Part of a small language model's weights.
Size: 13 layers, 2 heads of 32, MLP 256 tanh GELU.
Architecture: rotary positions, biases.
Each number is 50 + 12 x the weight over the matrix's rms, rounded and kept within 0 to 99. Layers, rows and columns count from 0.

# layer 7 MLP up, 256x64, rms 0.199, rows 161-215, columns 0-63
57 35 37 61 57 42 60 47 47 39 60 38 39 42 46 48 36 46 63 85 58 58 67 33 41 62 82 57 40 49 59 40 54 54 15 50 46 56 51 31 44 43 57 72 43 59 47 45 59 59 29 34 43 90 64 44 40 68 50 42 48 58 46 40
41 45 54 29 43 36 55 47 18 34 46 66 75 43 64 51 63 50 70 49 69 74 53 33 40 52 47 46 56 49 57 54 50 35 50 52 64 63 55 36 51 40 53 45 43 57 47 64 42 45 37 49 43 56 50 54 56 47 38 57 50 43 51 63
54 52 59 42 48 47 61 39 47 15 91 45 56 44 36 46 59 42 46 61 71 60 54 49 51 60 52 50 62 34 49 52 63 64 56 65 57 80 39 12 35 63 50 38 62 44 57 34 28 51 25 36 39 59 59 71 47 73 57 41 34 47 31 55
48 41 40 32 47 60 59 50 45 53 69 35 45 43 35 56 34 46 43 56 49 60 63 58 44 67 46 42 65 36 48 48 44 42 35 59 58 75 47 59 44 35 61 53 47 38 54 44 45 42 57 50 53 58 49 51 36 62 23 54 54 66 73 57
76 40 40 32 57 55 78 39 49 45 63 43 54 48 46 63 61 28 82 65 39 34 70 41 55 60 73 58 39 58 86 57 61 35 27 30 59 52 32 40 55 63 39 63 51 48 50 49 30 60 40 50 56 46 39 41 42 71 55 64 28 70 53 73
43 51 45 80 58 58 47 58 42 46 62 51 50 36 27 46 55 31 61 52 46 51 47 69 43 31 80 27 66 34 53 45 75 45 45 26 40 61 51 34 61 69 56 64 38 54 21 53 58 41 59 52 68 54 44 40 45 37 55 43 42 53 57 63
54 57 55 48 58 64 64 17 30 39 32 50 67 39 53 58 35 18 61 59 55 47 55 59 39 55 66 39 53 23 48 43 46 63 48 68 37 57 62 50 58 51 37 50 69 62 53 40 52 54 21 47 44 64 39 39 36 58 37 30 60 49 63 45
72 45 54 60 68 27 46 35 28 43 52 73 75 62 49 49 61 53 48 43 78 77 35 61 47 57 55 53 58 69 47 54 52 33 45 44 54 57 39 57 44 47 42 45 33 20 49 31 47 47 29 42 52 46 47 47 33 51 48 37 49 51 66 59
46 52 30 59 60 52 69 32 40 50 54 45 59 46 35 49 36 57 42 57 59 56 64 63 53 45 56 54 51 53 49 36 39 49 46 52 47 46 48 39 49 57 60 55 46 43 44 43 56 38 54 50 39 54 39 48 46 60 43 47 47 48 61 51
50 49 49 48 45 51 48 50 57 59 49 65 51 45 39 68 57 58 23 76 54 69 48 33 53 45 49 59 57 45 38 46 50 41 50 65 48 48 49 47 53 50 76 54 64 35 41 33 47 44 53 25 69 58 40 53 30 46 52 28 38 64 57 58
60 43 34 23 47 40 72 52 55 45 84 47 76 31 46 51 49 56 45 51 49 49 42 42 39 67 43 33 51 73 44 48 50 52 47 40 34 55 56 34 64 50 43 41 40 39 60 39 58 36 77 58 43 66 60 67 50 71 61 34 53 65 61 40
36 14 54 41 57 59 52 41 49 46 51 75 60 63 42 42 45 38 33 59 53 58 42 72 44 82 52 58 68 42 60 48 50 50 63 64 43 40 49 44 40 63 53 53 50 62 45 29 26 61 39 39 49 61 37 63 58 42 56 29 49 48 67 85
52 45 48 50 47 74 41 43 54 50 51 48 70 50 54 40 40 37 47 58 48 84 43 51 12 44 64 53 46 34 53 41 53 45 56 54 57 55 36 36 44 44 57 69 46 57 12 55 24 56 71 46 45 58 41 63 62 52 48 53 29 47 55 74
56 17 34 77 69 44 68 39 42 36 53 62 44 48 42 64 47 43 39 47 49 58 60 47 25 52 80 34 56 41 55 61 44 42 48 67 51 41 64 50 37 59 61 46 58 56 27 50 48 58 53 29 61 80 44 61 37 46 35 34 62 44 68 56
68 61 52 55 59 69 70 51 52 55 71 45 41 48 19 76 52 59 34 40 59 35 70 45 47 51 48 49 63 47 34 39 76 34 18 29 27 40 46 46 66 54 47 57 45 47 45 58 47 37 46 53 74 62 49 57 24 62 33 50 51 66 60 57
41 44 23 57 50 56 59 61 53 43 75 53 44 29 49 56 44 39 76 66 49 28 47 54 63 60 37 44 67 51 78 48 63 45 41 62 42 71 35 42 19 49 68 59 51 37 49 52 55 63 59 39 27 60 51 47 39 71 47 41 23 61 44 53
55 45 58 54 62 50 64 55 57 49 56 47 52 48 54 36 33 39 47 41 60 65 39 41 39 50 67 29 60 38 30 50 59 39 50 57 55 57 51 49 50 73 50 55 53 51 43 50 52 44 71 59 49 56 37 77 40 69 39 42 31 66 45 44
37 48 44 50 83 41 72 44 39 57 52 64 56 39 49 59 52 47 61 51 43 35 68 54 57 74 52 47 55 64 54 55 74 48 25 52 25 48 40 42 43 47 59 41 57 40 38 68 57 51 24 44 41 45 49 52 55 56 27 24 47 41 57 44
75 34 56 50 49 56 57 57 56 40 49 59 47 44 56 58 55 43 74 36 47 60 49 37 46 58 76 30 56 26 48 57 62 51 52 64 17 48 50 50 43 59 53 53 69 34 14 34 47 56 40 34 53 71 54 52 51 42 45 52 45 68 52 60
41 56 41 64 51 37 64 50 50 45 64 43 50 27 39 36 51 29 63 43 62 55 55 66 42 65 47 61 54 46 50 51 42 43 49 69 56 63 59 37 60 90 59 37 35 58 44 60 42 34 46 53 52 47 34 55 62 70 61 26 33 53 63 50
66 35 52 38 51 30 51 42 67 36 56 55 50 39 46 49 34 36 58 56 53 61 46 58 52 65 50 55 60 72 40 39 47 50 42 73 51 52 39 50 63 55 36 58 59 33 27 40 59 52 29 54 43 48 41 69 27 62 40 25 40 59 68 51
75 48 36 40 47 59 62 45 38 44 48 58 53 66 44 36 54 55 40 52 80 66 55 50 52 72 62 52 50 54 38 63 52 46 55 38 27 47 39 38 56 50 60 75 46 32 59 31 45 35 49 49 52 52 44 45 64 56 47 54 34 47 61 38
56 39 54 58 63 54 64 61 42 35 59 68 56 39 40 67 38 30 36 53 62 49 50 35 55 62 46 57 53 64 50 55 46 66 18 56 54 55 09 46 37 80 57 67 39 54 50 56 39 45 49 44 42 69 51 54 32 34 31 53 57 63 51 37
40 45 48 59 46 40 63 55 40 43 52 53 48 34 46 56 28 23 51 54 37 76 55 83 69 56 84 49 45 59 70 38 38 33 56 74 61 57 39 52 35 55 41 45 59 48 43 23 54 20 35 44 44 50 32 53 46 73 43 41 68 54 70 47
43 53 28 19 55 79 36 34 35 54 64 37 73 49 42 56 61 66 42 53 68 55 44 52 29 64 56 57 40 66 59 40 48 47 64 46 47 51 42 13 46 44 77 51 48 52 49 56 50 50 42 49 40 54 48 65 64 58 67 55 50 57 59 48
40 51 37 38 52 42 55 52 25 43 54 42 69 44 41 46 41 61 75 57 40 34 50 55 53 55 38 32 57 62 81 45 54 30 35 44 48 49 60 39 22 50 55 87 57 48 54 40 53 61 46 42 30 44 59 56 39 70 72 54 36 38 59 75
56 55 43 30 67 55 63 11 71 56 38 49 55 40 63 60 53 47 43 44 42 43 73 56 35 50 57 25 56 42 46 43 69 36 43 55 41 51 52 59 58 52 54 57 54 33 45 57 66 23 39 55 53 43 46 48 46 65 46 42 56 56 46 48
72 50 56 45 62 53 46 33 54 18 36 75 70 51 54 57 69 46 66 79 71 47 51 52 39 36 53 48 59 45 61 53 64 38 47 65 59 55 33 45 58 44 46 61 27 15 51 60 38 43 51 23 52 44 59 47 41 37 64 29 31 59 47 57
46 45 30 53 60 54 51 45 59 43 59 41 51 51 40 68 45 30 42 54 51 66 48 42 43 52 66 52 56 58 48 48 59 44 55 69 36 54 38 62 69 61 46 52 40 32 45 31 44 43 29 61 57 57 47 72 44 54 34 32 49 55 59 57
61 39 49 60 53 51 42 60 66 31 62 50 43 36 39 58 62 22 63 57 50 72 56 57 30 47 50 57 38 76 45 44 62 43 50 37 26 67 65 51 69 39 51 42 31 55 47 37 36 37 64 31 54 45 40 61 31 55 49 47 55 57 57 58
44 62 64 48 60 41 77 44 40 47 63 44 46 40 30 56 39 62 71 65 61 50 43 41 44 37 53 62 50 49 56 44 80 45 36 44 45 56 58 49 34 54 33 40 45 61 38 49 39 43 58 46 53 68 59 53 57 49 47 42 53 46 58 51
58 48 28 45 76 49 58 37 47 49 50 55 71 44 59 57 34 50 50 53 56 70 58 52 55 58 45 35 52 44 54 39 48 44 47 59 40 63 55 58 73 49 47 65 38 32 51 38 64 48 45 40 29 53 47 53 53 41 41 42 42 43 80 42
34 38 43 42 43 23 55 38 45 58 61 35 58 44 42 45 49 48 53 69 57 48 63 39 43 57 59 36 41 61 78 46 50 53 35 56 66 66 39 05 48 70 53 59 54 44 55 44 69 48 47 41 39 64 46 53 50 71 54 44 38 55 45 47
64 47 42 46 68 62 69 37 42 48 67 48 28 41 59 45 45 41 49 43 52 41 42 60 47 61 66 58 86 50 40 66 47 53 57 69 59 53 65 50 26 66 56 48 50 44 17 44 47 57 39 37 58 72 43 75 46 51 54 36 28 68 59 66
53 38 56 44 56 38 42 26 45 54 62 36 51 41 51 48 53 56 57 46 49 50 37 49 49 72 56 57 62 43 52 32 43 57 32 43 45 52 37 31 42 41 62 62 72 54 52 56 61 62 50 49 24 60 62 61 45 53 40 67 55 62 47 52
66 47 54 53 53 45 55 42 29 55 49 70 63 58 41 52 42 53 53 48 61 68 44 52 52 45 55 55 45 66 30 62 62 51 49 52 42 39 46 67 49 47 48 60 64 41 57 31 45 31 28 39 37 55 43 37 50 62 36 59 46 58 39 38
60 50 37 51 71 44 48 60 38 48 65 64 65 43 51 39 50 46 49 65 50 59 66 46 43 47 72 30 43 56 46 50 37 40 42 54 44 66 23 55 45 51 48 49 38 46 51 41 56 39 39 53 44 55 41 54 60 49 43 53 43 67 47 57
61 28 63 34 64 64 47 59 54 48 59 75 78 43 35 43 34 45 59 68 43 68 68 53 33 44 94 51 55 32 46 38 51 45 37 29 49 37 25 48 37 46 41 47 52 25 40 47 50 52 59 27 34 51 56 47 28 51 32 54 45 78 55 87
62 41 46 27 51 55 51 27 30 26 43 42 63 50 59 45 59 60 54 47 72 56 70 53 32 51 50 33 59 34 59 46 35 48 56 54 48 60 45 39 52 45 55 45 41 55 55 58 27 65 63 56 24 44 48 65 57 59 41 54 26 50 57 69
52 38 49 51 66 45 60 51 35 37 71 40 68 50 54 40 37 63 60 67 37 51 58 36 48 27 39 48 52 36 39 49 71 63 38 55 62 53 47 47 41 48 38 54 46 49 33 51 82 55 44 34 54 68 47 37 39 49 55 46 46 39 69 45
43 58 42 47 47 56 55 65 22 40 56 59 55 41 30 63 57 65 48 57 55 38 49 36 59 50 48 58 63 48 44 48 42 17 57 69 40 61 47 41 73 56 56 68 45 34 42 31 51 44 55 65 34 49 66 50 53 53 42 44 37 53 72 66
42 44 57 47 51 35 51 23 37 46 60 63 72 64 69 54 51 48 56 46 45 57 50 40 49 55 48 36 58 44 49 37 38 44 56 60 49 58 60 31 36 60 55 37 45 57 42 52 57 51 58 54 38 53 53 60 15 37 65 47 47 36 67 61
72 43 21 58 55 50 50 60 47 44 55 55 66 38 29 68 61 64 55 56 56 34 38 29 54 41 55 57 71 48 69 64 64 26 46 79 42 47 59 56 45 63 55 56 60 44 36 45 46 24 38 44 67 42 50 56 46 46 58 67 53 51 53 62
58 53 53 44 41 35 53 41 56 32 70 59 45 35 47 51 56 21 57 53 61 60 52 57 60 67 59 60 51 50 51 39 64 19 43 62 54 38 57 56 49 62 50 48 59 46 34 48 66 43 23 51 47 51 60 36 52 51 59 33 52 67 47 63
58 36 49 44 74 57 48 51 50 52 46 46 53 48 19 84 28 43 54 51 34 55 47 62 67 27 59 55 47 44 59 56 67 45 46 49 48 34 54 50 59 56 37 82 43 46 37 44 52 58 24 33 32 73 35 62 43 65 51 51 39 81 51 59
52 44 59 57 68 45 44 45 42 49 50 43 52 48 50 45 33 52 58 46 56 60 68 44 36 35 36 51 45 35 52 42 71 54 09 35 57 53 45 50 40 38 52 62 45 51 35 58 55 34 48 36 58 65 55 38 61 52 65 45 40 55 64 65
45 41 46 62 59 44 44 50 31 36 56 52 56 51 60 56 47 22 55 54 58 58 35 35 36 73 51 38 59 56 46 44 53 54 28 60 62 49 66 50 57 52 58 40 45 53 37 31 57 56 48 48 50 73 46 43 58 60 45 35 65 64 67 44
40 53 42 45 54 47 43 48 59 41 79 34 48 45 39 38 69 26 51 73 51 53 59 66 45 53 49 49 41 48 57 53 55 52 62 69 62 65 42 41 47 58 55 31 37 54 49 31 39 22 52 39 65 47 61 56 64 34 52 45 49 56 58 58
39 36 49 42 44 40 61 34 68 33 59 49 62 45 56 55 45 34 69 64 43 77 52 56 38 60 64 47 53 48 67 28 62 35 48 72 40 68 34 39 46 46 61 55 50 51 45 34 50 61 57 48 59 53 57 64 37 55 37 59 39 57 49 52
56 43 62 56 56 75 33 46 56 55 61 64 66 37 49 46 41 42 52 53 63 73 34 35 32 72 52 41 57 45 48 43 48 44 49 36 41 46 32 35 60 46 60 46 67 48 49 40 42 45 68 56 50 67 52 62 22 63 33 40 48 51 64 49
55 36 38 40 55 28 45 12 53 34 69 48 42 61 49 39 58 32 45 45 63 61 37 59 19 53 59 35 64 42 51 35 62 42 61 67 52 55 54 39 39 71 37 43 37 64 33 63 37 38 67 53 50 58 58 76 51 48 52 53 48 34 73 53
48 33 67 30 54 49 73 52 58 48 54 45 47 28 51 53 59 33 61 55 54 48 54 26 51 46 42 53 73 59 35 41 64 56 40 32 60 62 48 39 58 55 63 45 66 53 23 48 47 44 38 54 55 59 46 72 40 50 52 32 46 40 77 63
59 36 32 44 49 63 80 45 44 55 38 64 59 40 59 49 55 23 51 60 63 59 34 38 47 53 54 53 58 52 56 58 49 55 40 69 39 72 53 43 60 48 57 63 76 32 37 12 42 59 50 64 43 48 50 36 60 59 57 31 44 57 52 51
47 47 46 46 64 53 49 45 43 43 65 45 58 59 41 54 39 36 59 54 60 48 64 51 41 63 54 40 59 51 55 49 38 44 48 58 38 57 47 42 51 53 52 50 47 47 27 50 42 46 58 45 48 55 39 41 49 62 51 56 42 59 58 57
60 50 34 46 64 41 65 46 36 32 35 65 84 51 30 88 73 59 45 40 40 53 43 53 63 34 60 19 40 42 79 46 54 34 46 59 54 63 44 53 51 67 28 70 28 36 39 42 54 48 34 46 42 44 24 46 51 70 64 50 52 44 55 46
# layer 7 MLP down (transposed), 256x64, rms 0.18, rows 161-214, columns 0-63
48 29 76 53 56 40 50 53 58 54 51 60 52 62 39 66 45 56 36 50 43 35 47 44 67 61 36 45 47 89 46 39 56 47 42 57 54 77 23 26 48 40 64 33 63 66 46 61 53 35 56 63 58 42 47 60 39 52 52 39 46 25 46 63
59 66 30 47 51 62 42 31 36 62 25 51 52 44 46 40 50 59 40 56 52 45 48 47 56 61 57 46 60 45 57 42 48 44 53 48 46 48 39 45 56 28 50 58 56 53 68 62 46 36 52 54 49 64 69 59 61 53 43 56 48 54 64 36
33 40 68 58 21 41 64 61 65 59 38 64 45 24 35 47 21 57 31 63 33 55 56 59 47 42 62 36 61 55 41 60 48 46 63 64 68 49 76 54 52 43 75 30 57 54 16 45 30 44 41 58 66 65 18 55 69 24 78 60 40 30 57 49
39 44 35 41 61 56 35 75 58 54 59 45 49 47 55 59 41 50 57 56 38 57 58 57 44 64 55 45 51 46 46 48 47 48 44 45 63 78 50 53 58 66 37 48 30 28 53 54 56 10 72 46 70 46 47 43 20 46 40 83 49 58 29 51
55 49 46 71 44 48 59 53 43 83 50 54 39 50 55 66 78 77 52 50 41 29 40 30 74 77 75 72 43 31 66 28 42 59 35 50 74 52 46 47 33 53 34 59 30 47 40 49 35 42 46 49 57 38 72 43 26 48 11 69 46 59 62 46
47 50 53 57 48 47 47 59 78 45 30 28 68 38 43 47 54 46 47 45 40 42 36 31 44 33 56 57 60 35 62 38 30 35 27 52 37 57 62 62 64 32 47 74 55 75 56 43 58 68 67 58 38 49 79 54 46 53 69 54 43 55 41 57
46 45 63 57 60 52 46 61 38 47 62 36 45 40 34 67 31 53 49 47 37 53 49 52 56 52 48 47 68 52 36 60 61 77 65 51 64 32 58 53 74 61 43 15 54 56 38 54 55 43 53 41 36 41 47 62 43 36 47 53 62 41 57 39
59 48 30 54 57 51 36 62 45 62 73 60 23 55 46 61 43 50 53 69 38 51 69 70 53 22 45 51 36 45 63 47 40 64 55 50 52 52 57 31 36 45 61 19 61 61 47 63 66 35 68 66 55 40 42 51 48 52 43 54 55 53 45 44
54 64 20 60 95 57 66 27 22 36 63 45 61 59 38 55 41 55 50 63 57 53 68 56 36 41 71 46 56 48 51 51 36 31 36 55 44 78 25 36 44 67 62 65 36 30 55 35 47 38 43 48 50 66 37 52 40 79 62 45 42 52 62 52
43 67 72 44 54 72 59 57 50 44 51 56 45 36 62 59 54 57 44 53 59 40 52 63 43 43 47 56 48 42 34 42 68 54 48 41 56 24 50 65 51 50 54 43 27 58 38 54 53 48 30 51 33 55 51 55 52 53 44 56 60 46 33 42
52 35 61 60 38 32 42 36 60 46 42 55 62 60 44 42 45 48 53 48 55 55 47 53 55 50 49 71 56 62 56 49 58 47 67 40 50 40 37 46 47 60 56 52 61 64 32 58 44 45 22 62 45 59 65 43 59 32 37 58 59 62 45 48
61 46 59 44 13 43 65 40 56 63 42 52 37 49 53 38 53 57 31 73 72 45 37 42 44 63 41 72 41 63 35 59 74 40 67 24 45 55 35 49 76 64 44 56 50 67 48 62 40 55 53 53 46 46 47 57 52 53 38 53 54 46 48 30
49 36 40 43 17 45 52 58 73 35 43 64 42 48 58 54 50 65 35 57 61 51 49 59 60 42 43 52 56 66 53 54 66 45 50 58 40 29 51 47 57 48 62 38 60 66 43 31 47 45 68 65 47 23 52 58 50 52 44 49 42 52 58 45
41 31 55 48 43 23 47 40 52 65 66 39 38 23 45 57 50 29 36 61 57 48 53 38 65 52 48 36 54 49 69 39 69 54 37 40 36 42 72 37 66 82 50 35 62 60 37 43 59 37 43 49 69 64 49 48 59 67 38 60 71 63 48 39
49 38 63 62 49 43 73 26 36 58 49 48 21 49 34 64 54 42 60 59 43 47 52 59 48 73 53 58 46 74 51 44 37 29 55 41 60 41 56 31 64 44 46 75 75 39 51 39 64 22 45 54 47 60 35 34 83 62 48 44 31 53 51 56
34 76 24 66 62 52 83 34 20 38 41 42 41 43 50 29 61 70 60 52 38 53 46 35 27 44 66 65 45 60 54 71 55 35 39 43 56 66 53 28 28 68 65 60 68 25 65 55 43 65 45 67 56 60 55 57 38 41 52 54 44 63 49 25
65 41 40 67 50 54 39 63 32 57 55 51 46 56 39 48 52 46 48 55 39 38 52 35 52 49 63 34 55 62 49 46 50 48 63 46 64 45 34 57 45 35 37 39 60 63 59 34 45 56 30 59 51 71 60 52 50 40 51 66 62 30 50 57
49 52 49 70 59 54 44 61 66 72 30 45 56 36 31 71 87 30 64 33 58 47 47 44 44 46 64 60 56 44 41 43 50 37 33 60 45 59 54 55 56 43 44 49 54 62 42 18 38 45 53 49 54 44 33 58 67 44 62 57 51 29 45 52
46 43 73 33 39 51 53 51 58 41 59 40 54 30 61 64 52 63 45 23 51 78 59 63 52 65 27 40 33 62 51 73 43 34 55 50 43 40 51 42 44 57 51 50 53 46 13 34 54 48 77 39 65 58 59 53 68 39 57 45 23 61 35 64
62 38 45 47 32 53 45 29 59 46 46 63 42 66 50 34 61 63 38 59 41 44 61 47 50 38 51 46 41 58 42 32 66 51 59 33 57 55 41 65 37 39 38 70 51 62 41 48 47 60 65 60 47 53 52 49 67 46 37 46 60 65 47 50
51 57 44 33 77 34 61 65 47 47 62 45 39 08 48 73 48 25 58 49 61 46 31 78 57 60 40 61 62 37 48 56 56 47 59 42 45 47 54 54 50 68 47 61 21 43 45 50 44 45 33 36 72 40 44 38 51 30 46 68 52 67 54 53
60 44 45 53 64 35 51 69 52 31 56 60 50 08 51 59 58 54 49 61 50 46 53 44 50 44 47 42 64 31 36 56 32 34 53 55 59 40 55 52 49 46 62 48 57 45 43 53 68 64 39 46 55 48 44 49 65 38 64 45 51 51 43 83
40 49 58 68 45 41 66 56 83 49 32 31 47 60 60 59 40 50 54 31 22 52 50 41 34 42 37 61 37 31 51 60 43 55 65 47 45 66 56 58 55 27 48 49 55 68 39 53 36 51 63 34 77 60 56 51 48 53 59 63 39 45 55 68
60 47 38 38 38 59 36 34 60 39 54 58 39 41 48 55 49 83 42 53 58 31 49 65 57 46 32 50 51 49 55 42 58 37 60 43 65 38 40 40 50 52 44 50 53 58 63 47 30 50 58 70 46 26 51 41 53 49 50 70 46 64 58 73
50 40 37 47 39 53 74 51 67 51 37 47 32 36 55 58 62 51 64 43 42 52 62 49 69 46 42 53 66 45 37 50 51 58 44 44 65 42 50 48 44 48 38 56 54 60 49 23 45 47 38 41 48 72 66 58 60 52 47 53 48 42 45 53
36 53 58 48 52 63 50 33 53 34 61 36 55 60 52 24 53 49 39 43 58 61 45 43 30 56 50 66 56 50 19 43 66 38 34 36 39 55 72 69 55 63 46 39 63 45 78 56 31 51 51 63 52 48 31 46 63 32 47 57 71 58 50 56
65 55 58 41 60 36 69 50 48 46 53 47 59 46 55 52 51 39 54 45 47 44 54 43 35 76 56 51 53 56 40 43 30 61 36 46 60 39 64 58 56 48 67 49 55 59 41 54 44 32 42 79 57 45 39 50 48 34 39 72 42 52 50 31
70 55 80 55 57 65 50 47 39 43 51 37 32 66 63 35 79 48 65 36 52 38 40 34 31 31 60 53 63 36 32 48 46 58 43 65 42 47 59 61 59 48 40 30 54 62 67 57 71 24 54 15 39 35 53 58 51 58 33 77 57 70 55 36
60 51 42 41 61 51 66 59 64 23 57 44 45 17 28 70 48 33 54 61 51 41 49 74 51 65 47 48 48 40 36 51 51 22 71 64 44 56 52 61 47 61 64 64 37 22 53 60 69 40 37 42 55 62 45 32 46 44 51 45 60 39 45 62
49 48 79 62 47 70 37 47 49 38 44 45 57 35 51 53 50 45 45 63 38 51 42 30 43 42 60 51 48 31 59 54 50 56 63 41 50 47 44 59 55 48 49 85 33 36 47 36 32 56 76 31 57 53 63 47 58 73 74 43 32 50 45 49
45 53 45 60 59 66 48 50 36 58 42 65 45 53 56 48 44 49 58 37 71 43 49 64 53 43 44 51 53 48 27 68 49 74 55 50 44 46 48 61 62 58 43 45 49 61 50 41 58 33 48 47 56 46 38 34 43 32 53 53 56 36 57 37
66 66 60 49 57 37 61 37 39 73 54 56 82 64 40 31 53 48 58 56 58 57 46 45 36 35 54 41 69 41 42 47 40 45 44 36 51 68 35 56 80 56 54 66 45 37 64 43 42 16 31 34 40 50 41 49 58 49 47 66 37 46 67 52
52 45 38 35 56 39 50 44 69 63 35 43 32 57 37 67 44 75 53 55 62 49 48 43 56 40 45 46 47 73 38 35 67 37 45 68 32 53 35 51 73 60 56 47 62 49 55 43 45 54 47 55 33 62 39 42 47 56 49 50 70 25 53 80
38 74 39 56 54 59 43 40 48 47 81 52 45 48 57 38 62 64 45 52 39 55 61 45 58 43 47 62 38 38 53 22 64 36 63 51 23 61 21 58 23 44 49 64 50 34 45 35 53 70 47 43 21 51 82 63 77 57 32 59 59 53 49 48
48 46 32 46 28 57 55 67 60 58 43 46 49 72 57 59 45 25 48 52 50 53 50 59 46 42 39 51 52 64 47 68 50 59 63 62 44 58 47 58 53 56 45 44 36 65 36 51 40 37 41 52 57 52 30 36 45 32 75 44 51 35 50 64
49 42 58 42 56 57 41 60 58 39 62 30 53 34 52 37 56 22 33 53 58 45 57 49 39 52 46 40 58 70 56 56 46 48 48 62 48 34 45 44 49 43 55 42 41 52 51 65 47 67 54 63 66 49 36 70 48 55 69 39 47 58 44 45
69 51 36 41 77 41 59 48 30 56 72 48 70 43 45 51 50 63 44 50 51 50 71 40 31 39 65 24 71 49 36 56 38 23 43 58 45 83 27 48 40 60 70 52 37 45 38 34 32 28 43 41 40 80 47 42 45 68 61 60 54 54 70 75
45 14 71 71 35 54 44 71 26 36 45 59 61 62 70 38 47 54 40 74 31 70 52 22 64 52 58 61 39 47 54 36 59 45 48 37 56 62 44 62 55 49 38 55 49 59 69 34 07 74 50 47 43 56 51 63 18 48 81 46 48 31 40 53
65 70 30 43 61 45 37 32 45 55 47 34 52 49 60 35 35 40 58 50 72 51 53 43 56 35 49 48 34 54 40 51 56 36 19 54 36 37 53 69 72 37 59 63 45 56 62 44 64 63 39 51 50 63 58 52 68 45 42 45 72 59 53 44
49 45 59 50 36 55 50 29 55 43 49 53 38 62 44 48 33 47 56 44 84 59 48 48 53 48 49 57 45 55 35 50 42 51 58 60 57 39 49 52 48 60 34 55 37 51 58 36 25 55 49 56 45 35 68 50 62 62 56 60 64 62 53 37
58 48 53 44 59 57 47 37 40 62 55 65 21 29 43 56 50 54 47 52 47 33 55 65 46 52 33 68 62 58 52 66 44 47 45 43 58 29 52 51 60 59 58 38 47 51 45 60 59 61 45 42 39 57 35 49 55 30 53 51 59 55 47 34
50 45 52 57 56 54 48 60 46 37 55 26 31 56 53 58 48 53 38 60 58 40 41 69 53 70 56 60 60 45 55 46 60 35 46 31 57 50 54 48 57 42 35 58 50 50 58 49 41 33 48 60 57 39 34 39 51 36 55 72 41 64 45 67
32 42 72 62 52 59 36 42 53 70 65 51 44 56 67 27 52 67 47 25 59 44 50 62 62 54 53 57 32 63 36 60 47 58 36 33 43 54 30 44 31 63 50 67 59 59 45 52 32 60 59 44 46 56 56 55 27 46 57 45 56 53 48 32
43 47 53 41 40 26 38 43 27 40 49 57 57 37 65 55 50 31 72 37 67 64 54 51 54 67 45 47 47 47 49 53 68 51 52 46 56 67 56 56 40 57 49 37 52 67 46 36 72 42 35 55 54 52 63 43 51 47 44 31 72 35 62 31
67 36 52 41 64 58 31 79 46 60 46 22 43 30 48 29 55 27 54 84 22 50 38 57 56 59 48 38 28 49 71 68 34 61 47 68 47 34 50 43 39 67 52 68 40 40 62 62 77 59 46 64 34 60 21 71 54 53 47 47 58 42 38 48
41 42 66 59 43 61 51 46 55 63 30 49 38 48 64 54 43 57 44 51 53 59 55 47 44 46 44 45 50 49 39 45 46 39 57 50 49 47 35 46 49 53 52 51 42 61 51 46 43 52 57 76 53 39 53 49 56 53 69 50 37 63 65 31
35 50 52 52 50 57 60 54 44 46 42 44 37 47 58 40 51 45 59 30 40 55 57 49 44 44 57 53 58 32 51 51 41 62 38 48 38 55 42 45 44 48 44 30 52 55 56 44 54 39 65 69 62 54 67 61 57 53 45 50 74 57 56 43
60 43 45 47 40 62 41 54 42 43 27 46 46 47 54 63 58 53 40 45 45 53 51 47 38 31 67 56 42 31 40 57 53 25 65 41 61 50 57 39 50 47 61 39 63 53 51 43 33 61 65 57 73 54 37 66 61 46 55 45 47 44 67 50
47 52 61 30 78 59 42 49 44 41 54 53 36 49 47 71 54 49 34 53 57 35 59 45 36 46 54 52 63 45 30 36 64 41 30 59 33 74 48 36 60 39 57 61 52 66 40 54 55 61 65 48 56 61 44 54 35 46 48 58 43 47 53 59
37 46 35 60 54 46 53 50 51 56 36 54 48 33 44 67 36 49 45 39 42 24 66 64 55 48 34 49 61 56 73 62 40 57 59 46 50 41 58 42 62 66 51 43 36 49 61 45 62 44 45 42 53 39 32 60 61 48 72 49 58 39 52 52
63 39 73 45 42 47 54 55 70 35 75 41 43 46 58 36 61 45 21 35 58 60 56 23 42 42 49 71 52 54 44 73 62 48 67 42 45 35 49 35 34 62 45 65 37 70 26 70 42 42 70 38 53 47 48 64 60 47 53 35 36 47 57 52
44 51 30 45 65 50 46 44 49 66 55 34 65 47 55 39 48 34 39 43 45 47 62 45 46 57 42 47 30 56 74 63 55 65 52 50 49 45 51 65 59 51 68 27 46 56 36 48 60 40 61 67 59 55 42 57 50 44 42 61 24 24 72 60
40 76 34 64 59 59 56 45 33 60 47 50 41 84 54 58 38 64 34 25 58 22 33 43 52 34 71 39 71 47 61 49 66 60 70 40 65 64 43 75 66 58 34 37 37 39 46 54 36 44 47 37 51 41 41 47 54 59 43 43 31 52 52 72
65 59 33 50 91 48 65 44 35 28 86 47 69 53 37 49 50 31 44 67 62 56 69 53 21 40 66 20 75 50 47 43 51 25 46 72 30 85 34 23 51 61 63 55 38 29 39 35 36 34 54 46 59 63 50 57 30 74 56 57 32 52 63 66